{
  "num_hidden_layers": 11,
  "hidden_size": 448,
  "num_attention_heads": 7,
  "num_key_value_heads": 7,
  "head_dim": 64,
  "intermediate_size": 2688,
  "vocab_size": 2048,
  "hidden_act": "swiglu",
  "norm": "rmsnorm",
  "norm_place": "pre",
  "norm_eps": 1e-05,
  "positions": "rope",
  "rope_theta": 1000000.0,
  "rope_fraction": 0.5,
  "qk_norm": false,
  "attn_scale": 0.125,
  "bias": "none",
  "tie_word_embeddings": false,
  "parallel_block": false,
  "init": "uniform",
  "init_std_qkv": 0.0168,
  "init_std_o": 0.0168,
  "init_std_up": 0.0168,
  "init_std_down": 0.0,
  "init_mimetic": 0.7,
  "optimizer": "cautious_adamw",
  "learning_rate": 0.000932,
  "beta1": 0.9,
  "beta2": 0.99,
  "weight_decay": 0.0,
  "lr_head": 0.00445,
  "warmup_steps": 488,
  "schedule": "wsd",
  "decay_fraction": 1.0,
  "decay_shape": "linear",
  "final_lr_fraction": 0.05,
  "batch_tokens": 131072,
  "max_seq_len": 2048,
  "doc_mask": true,
  "train_tokens": 901300000,
  "max_steps": 6877,
  "dataset": "wikipedia_en"
}
Each number is 128 + 24 x the weight over the matrix's rms, rounded and kept within 0 to 255. Layers, rows and columns count from 0. Numbers have three digits each.

# up: layer 2 MLP up, 2688x448, rms 0.0303, rows 1100-1118, columns 224-335
# down: layer 2 MLP down (transposed), 2688x448, rms 0.0272, rows 1100-1118, columns 224-335
# gate: layer 2 MLP gate, 2688x448, rms 0.0312, rows 1101-1118, columns 224-335
up1100:104147139112113090112103142119131132141117129116128120131145128142117131136084172072115175161146133163130108120171119134118109143148120099132114101111129129113160157138144178149126117155101118137137130103132127096099137148102110173105134140115142103164164155124125092122121107124146116140132096147120127120142117170092128164147122131123
down1100:099114154160131112114120101102120106104108140125164136107147144128144120117124131138118124133083107133109141175123132137156128127106152132083105140133120083126141096116112122065104162122126106112109139138151133171150133100120131129122112117137156142110105143154138138124120118128096131093125150128108124159150142102148144096122128146126
gate1101:116134162106129148143104124150135139128134127082130135099148088145193103118188096098133162134144139137150121148111105119095143136109142157114113137095153106150164112171152114101135121100151102130157141127130169181136119114117121125162144134092112164123129128096153124112152112159126104102114125092127132156089150114075120116134163128152
up1101:128119118127159138110152136164139147157109068122129135111090087113126123129148117174120131110128141144119111124112136114121112086104108133111111123124094127145126131158141161107127144141123115118122142127140107142098101178081097135095133126099136121099177081108102131118118171151091116151108142139139116095111125152069134148133131120135
down1101:134145161107107137124150153162140148123140089084132164169096071112164103134123109079158167099093123156114125152101122128104088109123162144149124147137172149122138098129108103131132109144120110121152108127137103110128131133111123108169129141091090113111142137124168132124123135156116101123139132154112166128100118108062135153127153127134
gate1102:133119139124125136131136126118128124110144122146124128127122135132133129131122115113129132124128120119125148130114139127125137128125126114139128122128131133103128141116150132142125109136115133138131132121127126123134125126128137138133129120127140112119123134125135129122124137126130138134117133121134140133129119111136125124128128125127
up1102:133127140127129138131128126132140125131132124134125135144143124138108130125137118133123129118125128134125133135111138117130123132126124128135134129135127127149124140121135108146141128114113138126120137133138136121126119136133135132129134105133132112118118119122133141127121121129136117123123121125131124130123122130121135135138132123108
down1102:126141122121126132128137137125133126127119132132127130113130129133135132129131130124124127132130119128131129125132131130118133133128137126127125135134123120132132139136124118150142122132126127125122126128129129123137140135118140129127141120132124129136118124125123131130128134118125127130117126126131135134119139127130129118118122121140
gate1103:145112129136128125124117120131124120124129127122131129128132137133132126133103129121126145125124127118124112129141138148133123122144115130139122128127136124107121113122151137115108126137139130127140120116125143125123115127108123146117137152124129126114132142141135132111126138112120116123127128129133135116119137103107131124133127123128
up1103:131125146132120126135141149135118129129121140136130131134145131136122126126126134120144148125126119137114142128164134128119133115117122105135135128128123131140105127123124128131127138110115138136122122144119126121112110127124145131128132126106125119112136136123130122118133135145138115140137121129137118120148129122126121130138133143151
down1103:142131122125111126122136128126123122127119126130139128129126148141129122127131133124143137111130125131117124109140128128129127130130113128125133136128129130119120125123138111147119127129119142131121118138121128121135118118135138120123137130116112133122130139131135124118128124146147120143138127129131142130132142133133136134148118129123
gate1104:163111132130157155072153165150192167124133096124064143143094138145076134057151120163162094156104193221118097141127186127126117089146135113142116076133098127210133129190094174195122114154096148129129151126138130126153172182133066156125128098145149137166115129103136129220056172147102129147134129162148150123100053165087128124149187113104
up1104:129168165149125173120150183121129147151200134081157159124173125155127138185050155158115114140106078088165082140137096176092149077134156110148112103050151137130159111107141128111120155090131147043113159151160128217110112089108119165206171168121095086102135140114124121081113204106126098148122109147150160151019113069129134031152168088086
down1104:111169157154140176087161189134114147143171126115186160098165129170125159208080151140115123119084044086156091114132085166080131104127170114138097100065154145141134121083144110091123156086156161082120152163151118223129118064096121135218170160118100112103147144123119103071116177108132105145130127118138140163004110071140127031142183099112
gate1105:171184138176101171082103088141143101078166105178152169136117132113130125107080109093126109121126074191152169138178164128139136097141131129140099108102145135153169125113141128109037130150122197119188143214113109140106066154118145123129190133156084102121198158135113140162115069108154104127103140107108090168119088091175097123137164107103
up1105:158099107147171085127122167139174196118125098126111118065175126133126155106131124151124160147180135169128111156183180124133132100117140078091111116092097158144144106164117147184160131166126143150104087098167157105129109159119076150084114088169161146134155131141140121196110171124070105066185066169179139124151134168116162107122146132126
down1105:189185126154097144101102125150136115107138113150159181109134132116124113101084121072131101093152024209145158125162187122146142109138125122141130098119142157137170118117135130100033139139126199140179144198147128145100101186113118122122169106167079125132171157142158129157124101117136121109085133122135101175134088110175092107123157108105
gate1106:143147125142138142104123136123127124131130109120131142106146097122150143133132123120122110118130121145115120128130149127118119137112144138126149146116121143126149148131132117131115132127124134123123106131137119140114121122139122128129127119099117128123150136133103118114130125128125123120123149123127125117122129131111122111154152124140
up1106:124141127112119155117143108107104140144143126102106119133113163113146138124139138120133138096118114138148120105133131122141138121101158110128140127118145137118136109119147116137147116147127152119109129122122156127119140116131132117133163119102131152105146124112132126118143128147113120125126123127114138148119136129118111108122109126114
down1106:157126125133122141111122130123108134143124139137133129140128128137136145124129138131129144121125114134134116117113123127114133119122134127105134131163145154133140144141130105121120115145115124120115116124119140150142121110133140115131141102117140145135123125144123131114133127147132117156118125119122143126114157130120103118129150122109
gate1107:090124110135096105122153145100107180132181135136130139109162138130162117133089169175110133145158147153144081133142128150153131114133128126118167146128122183141147122116093147149148097178119143080136132144147118047146112198112123083127121126199138140160119126162144072163104117100140146047131057096175114108174162103151148112106088130119
up1107:119142132163090117140145157100169137131101108119154163138132110112110140068081130126133127164125127132154135132148137085121143122134088153140124122109121142138144151160152175108127132144157089068124155120095142097124196121117073086157144103092125150117135127132133122126136065111127165125170106145113141092133123156149150133142132118117
down1107:145205116155081145134146155134162117130125146144131117137054075183121137159102139098149176117114091123142145106150120079115135140113114118103095118067166156091138149088107117108128161111148125090119131160127096107133160135120115124110139159155074143163119124139154147123157109115148129110152115124094122142119134175182104162133125106169
gate1108:142086128150139156087133111130158119113123102138125153139104107119106124139174144165147115095122133108123078135106124128080138145189122159111165145119121124155099148154135110117100098139158142106162144120112170156152143137136124129128127113097118097108143132084157109135120133106122155166092123116130131146139121136133121077117156137141
up1108:152150154125149119122139142129128133122140114149090161112125141149080178101137122093091121105141141142161141151125118165132166145118106149118143112142106156143115138088087157147162083127109155125125120122120122114109175132094187136129146127090139123179180114173139159122147099115141148140123152174117121135146084112145144153135108129145
down1108:159164125125128136109138146124141126111128134143106145159111164159104154134102116108123116104145151085104131121106143154142145133100122147113138146125157116129170134120102165146144093121105074136123133125111114122118152105108169132103114108093165092184147137168132106121151124146139142135130107146123109161125092118106154127143090131124
gate1109:105151129107097052122125104132132145096113103107118131148118089119137121130121105149146149088119170156137159156124096106116112062128116190094119095133082187127106075163120204147149092133141133133155089130132166120095100095149083110116138139137153114148155128118131111134104142116143127107115151096160132142071156125084099128172101118117
up1109:142158136182186175116156138141102162126152150150121143110074116172138164092149144116143153118124147173082162112170127119145142140174128094113136124095158098107121110094107117108083127135083087119104157166131099148139116125187153103168189106179111131116170157120130129104122142148104142183094089117125128137102084152126125151151138130103
down1109:131151135173163152128152141141128155104147132126131155113115112160111124076133149143145161097113183172101154100154099129136107137196112160106109107130135152114131104100120132079105136138122146113131140129183101161093109146150126114141122117149096139140169133141110111109127133117106120139111089125132094151070121129110110123177102105111
gate1110:069168082115118081135161121188141087169102144096196152194149115112136128108146096128136103159144144080091160100086069120179121125125115145131104149147139054123108182080120123130100116123148084133149133187136183132116119161169128116148114097082151132138090122127131138073107123155173103117087151108064129124071099092094211090080103117124
up1110:110160068093160153221069140182091149173135110113181093168137115140180166030170152215103076085183112139176078145115095095096106065125077187143231143081116141144035132137093122163082128112191081115182140138123176119118113133163124164117134157173186125138116114078125142163179085098145181144072204155079150126086090079148156091132170103127
down1110:147123189160095117048177134105188052115113154117027159125131116107110065223090149049119172186068139114106137107143162139174167203165153085140076090173151122095152135120134141128147128126104168130113124090158075146134132111105105081129127095100093120142156133129139149089063151162105068112180067122158109151160150161076097156150088146133
gate1111:144125130115101112120147121152107109164166109148123134148135145116141172146154144139165088099142084159084104156124126122094124098148130143161117135109092090107136176076132100091125092135201159113118187046083145216113139082152179161053116128059127102167105135087070134141176087175122104098097138134072146191166146104114126089154144132129
up1111:119117136075086130188129138154121140139077144111123107124106128116110122139154113128151045124107108080111131115138079158134121155169132162094094137136100129138098149057146101108177091105164107184079153124148137102074082147178207109068127122060122143123145147124174095093140132181121135103170155143080069127110162125143168085107152152138
down1111:141122135083097111164118166121105156154108181129142136144083126174129097148076126125147114122111126062133146158118089155131079201157161158099145176192124156142134108144141144131156109085135118154045105194180086061055072169092194071108128180135078129111180079103181140120120155130100156127144163149117084101095174145158142090111133116117
gate1112:116105202142131058111127162131078108216135105096166124140172096135138138131108178126151192097113141140118097108141095160135178120148119129125165154122105170131134121099089176101076081169154175098106162149133127128059107101106153141111141188115140146082105138140149123078152158134134134147115119129154117158170143099136177119097105138142
up1112:135127142119109103157131148088105107203118136097163092145113137122127123196115097114100148114109115183146131074078070142133151117110090155141152142090135155124136100076117119134104175077131103131112115183114101159112111113114190092148113154179094137129126112145172118097140078119156134150110163090115114141111176138151152130118090150102
down1112:130142056142116178158147115132157144075127135146084126121095163124124113137168059103092088149158097110146147152124141132127104124117125114118083087138132070117134112181139111164165212108114094141126091109119107121171133162116075115126131066153081104150134104140100147183095097102111098114138152096080145104072116152128082166171147127134
gate1113:126128125119126114118132110133124129130122132118123124150124139117139122126123130128141129134135124127127127123138135133138138129126148129115139126135134111109137135136121100139148129133127136125117133128129134130117128140117139128115125142116127129128147123120125140117125133139129132138125137116121137130137124132130109129135126138145
up1113:132105104137135145135124118143111127124115141121145107109135136139143133108125107135131127148119138119107098123113108110116130124105105132138166149130148146116108139140129136143123125137135142157129123128115156132124140129138106134130146138131117127133146111121129133134125119132134128116137130107108142138126104118129130117128162128140
down1113:136131128120130134144134117128133124132128130124136130124126120142131118126128126132133121133100124118137129119121106127134138123116117143135138140119126142121126126131123113143121123130131113128122118131120130123112133136126134129136109135133116129134141117133127123145126130143127135131123131133135131129130124122130120122137143108127
gate1114:110135156115182109070119144119169108122089187133116127179134106101106114118118148129128130087139207092119086161091085110145172115117205132156122176137148118113091130129135147133185179113037135116162171078121114144147149145112168148217044081111153148086127116061136167158118161125100093130106102127116191101187103144102078084183116128109
up1114:090175190081061150132121116098105010135136116134180130174159124111116076115143140129158123173082117108160101110099095079129125183131154155128102110133141098105087116091165117039100136131139113147128094177094120160110127177170090091202117127124128088145106122120073147099157138109142081148094173139101146128099163072141107123100098161095
down1114:175106095138053163190137119155084157139170069114153132085123129110135118162137108114123147165122019187157156107158173150127098146144030118112152080110093134124156108111122116102089098144162154135090075166145122109107144105143094104032165163172068123162132135199106076084158108137177144105144145135168075138030154096147200166064138128158
gate1115:142112115123154156116125135118116141130134102129145129136112118131162123132134128148109131116146114155125132148139114128105109125120134130130106131091104147162136148130155124112112160111102131142129125124115131129101141137124141164129118109119120121155119145131112112139121090137106096114139117144151109130145126135116120120122143152137
up1115:117133129130126140108124119123117124139127122103134131107136123124129111107133121126141151130130110140130127130123143123151123137149121137139105116139104147145118101145138148143144111140120155138104118119143144145144117137141133125120131119137095151146130122104124116138132107124123101126118121136125125164121121133113128145153125120152
down1115:132111125151137146141123108139136144154101125149089124134118108135157134134139135128119127122146135117132130133124145118138131129139122126136118117123105138122120134142112106103104146133110136114103119138137121118122131130099144136130141091133109113162110161131149106137117099133142103136101141141122092158092133131080114131125138163146
gate1116:098113157124162117114146142163172139135140112103132126135139068125133129075133105121141118119120155120171096177127155122143160088137095190098146131120095148143119111137097130105150097119104166145106126147144160102117128101138091123163092087087143121124163116106163152180132132124093136160099147124140134125107139120180145093131098124126
up1116:116160162122134135110167149158160121189151168148107149171125071088177126139164115139108166131096119101124069141076100183146175084138132138109126117063142113163113084123139125110157074145096071123117189104149097124140136155126129086122133090113087105145117124096135150156138143108084166159116147089096147124071150122152103151088111168145
down1116:139179129122133162100134131128136112158139144131089139161122088107149137157139139134118138134104093111115110142095096145145146111128168138123117117076150100151124103126127144107139107156122079115106157067152084124138135182147137098128152110126080126127133126114121140137154149128090158149136157111108147117069131128125112157093141176122
gate1117:151129128129140121127157124127125121114109139113129128113134121112145119137157132141130141132127116130125149126117107151137123127116130146132123122107131127133123124116157122131124134120091129120119152140122109140130133116122121132112122141135130126147105120125141109123131138126121121139133126129144117111136141117140109114135114086115
up1117:110140124126130125109137139135109139130133131160124118153106143139133111112117125117142113128119110141142156126109128123141127131113126138130109110133123125129138122140111145113130121147148116107138136131130135136122094106137112121138119123122141140164111116127136130137116114128133132130103154128134130118133111131148128122123140140129
down1117:135126113132120115127137130141137141139149125132127125133121143142124121117109116132124130116127114119139146132115133126135134128112128133124114134143142135136136126116112146130122124134111126130124121113124144127125109100115138133137150130114129116147126138132140130119127119149121139129134119120121122132154136131141132124115131133128
gate1118:123133121117127108146116122118126124125121121124126121126112131130124129134124134135135121132133129133133134126137132116125122118107128129127130132121135120131129133131119122137126128131123116122121112132132129130133134125132134127121124142127134132131120122140124116130131121129126124122128132138129135126133116136130125122134136134133
up1118:133139131112127139117123123130131124134129124132127139138132121138125129131135133117135128123124127129131139125129130131130128126138128122125136140128119135124118136121137120142137138130117129127117121128128121129123135129124126122129136132124134134125130122117121135121116145132130127136122132127122132130130130132123127122126127118112
down1118:124116130132125129128121122129126124122133132120135135126121112135127130134128129126133126121128124128127128131127127130133129121136120128133116131123117121128126127125123123135131130123126128121130132127131129125125132130134133120132128135130135125136126128134133125122122133120133129125127131130129124124129125134116122127135127126125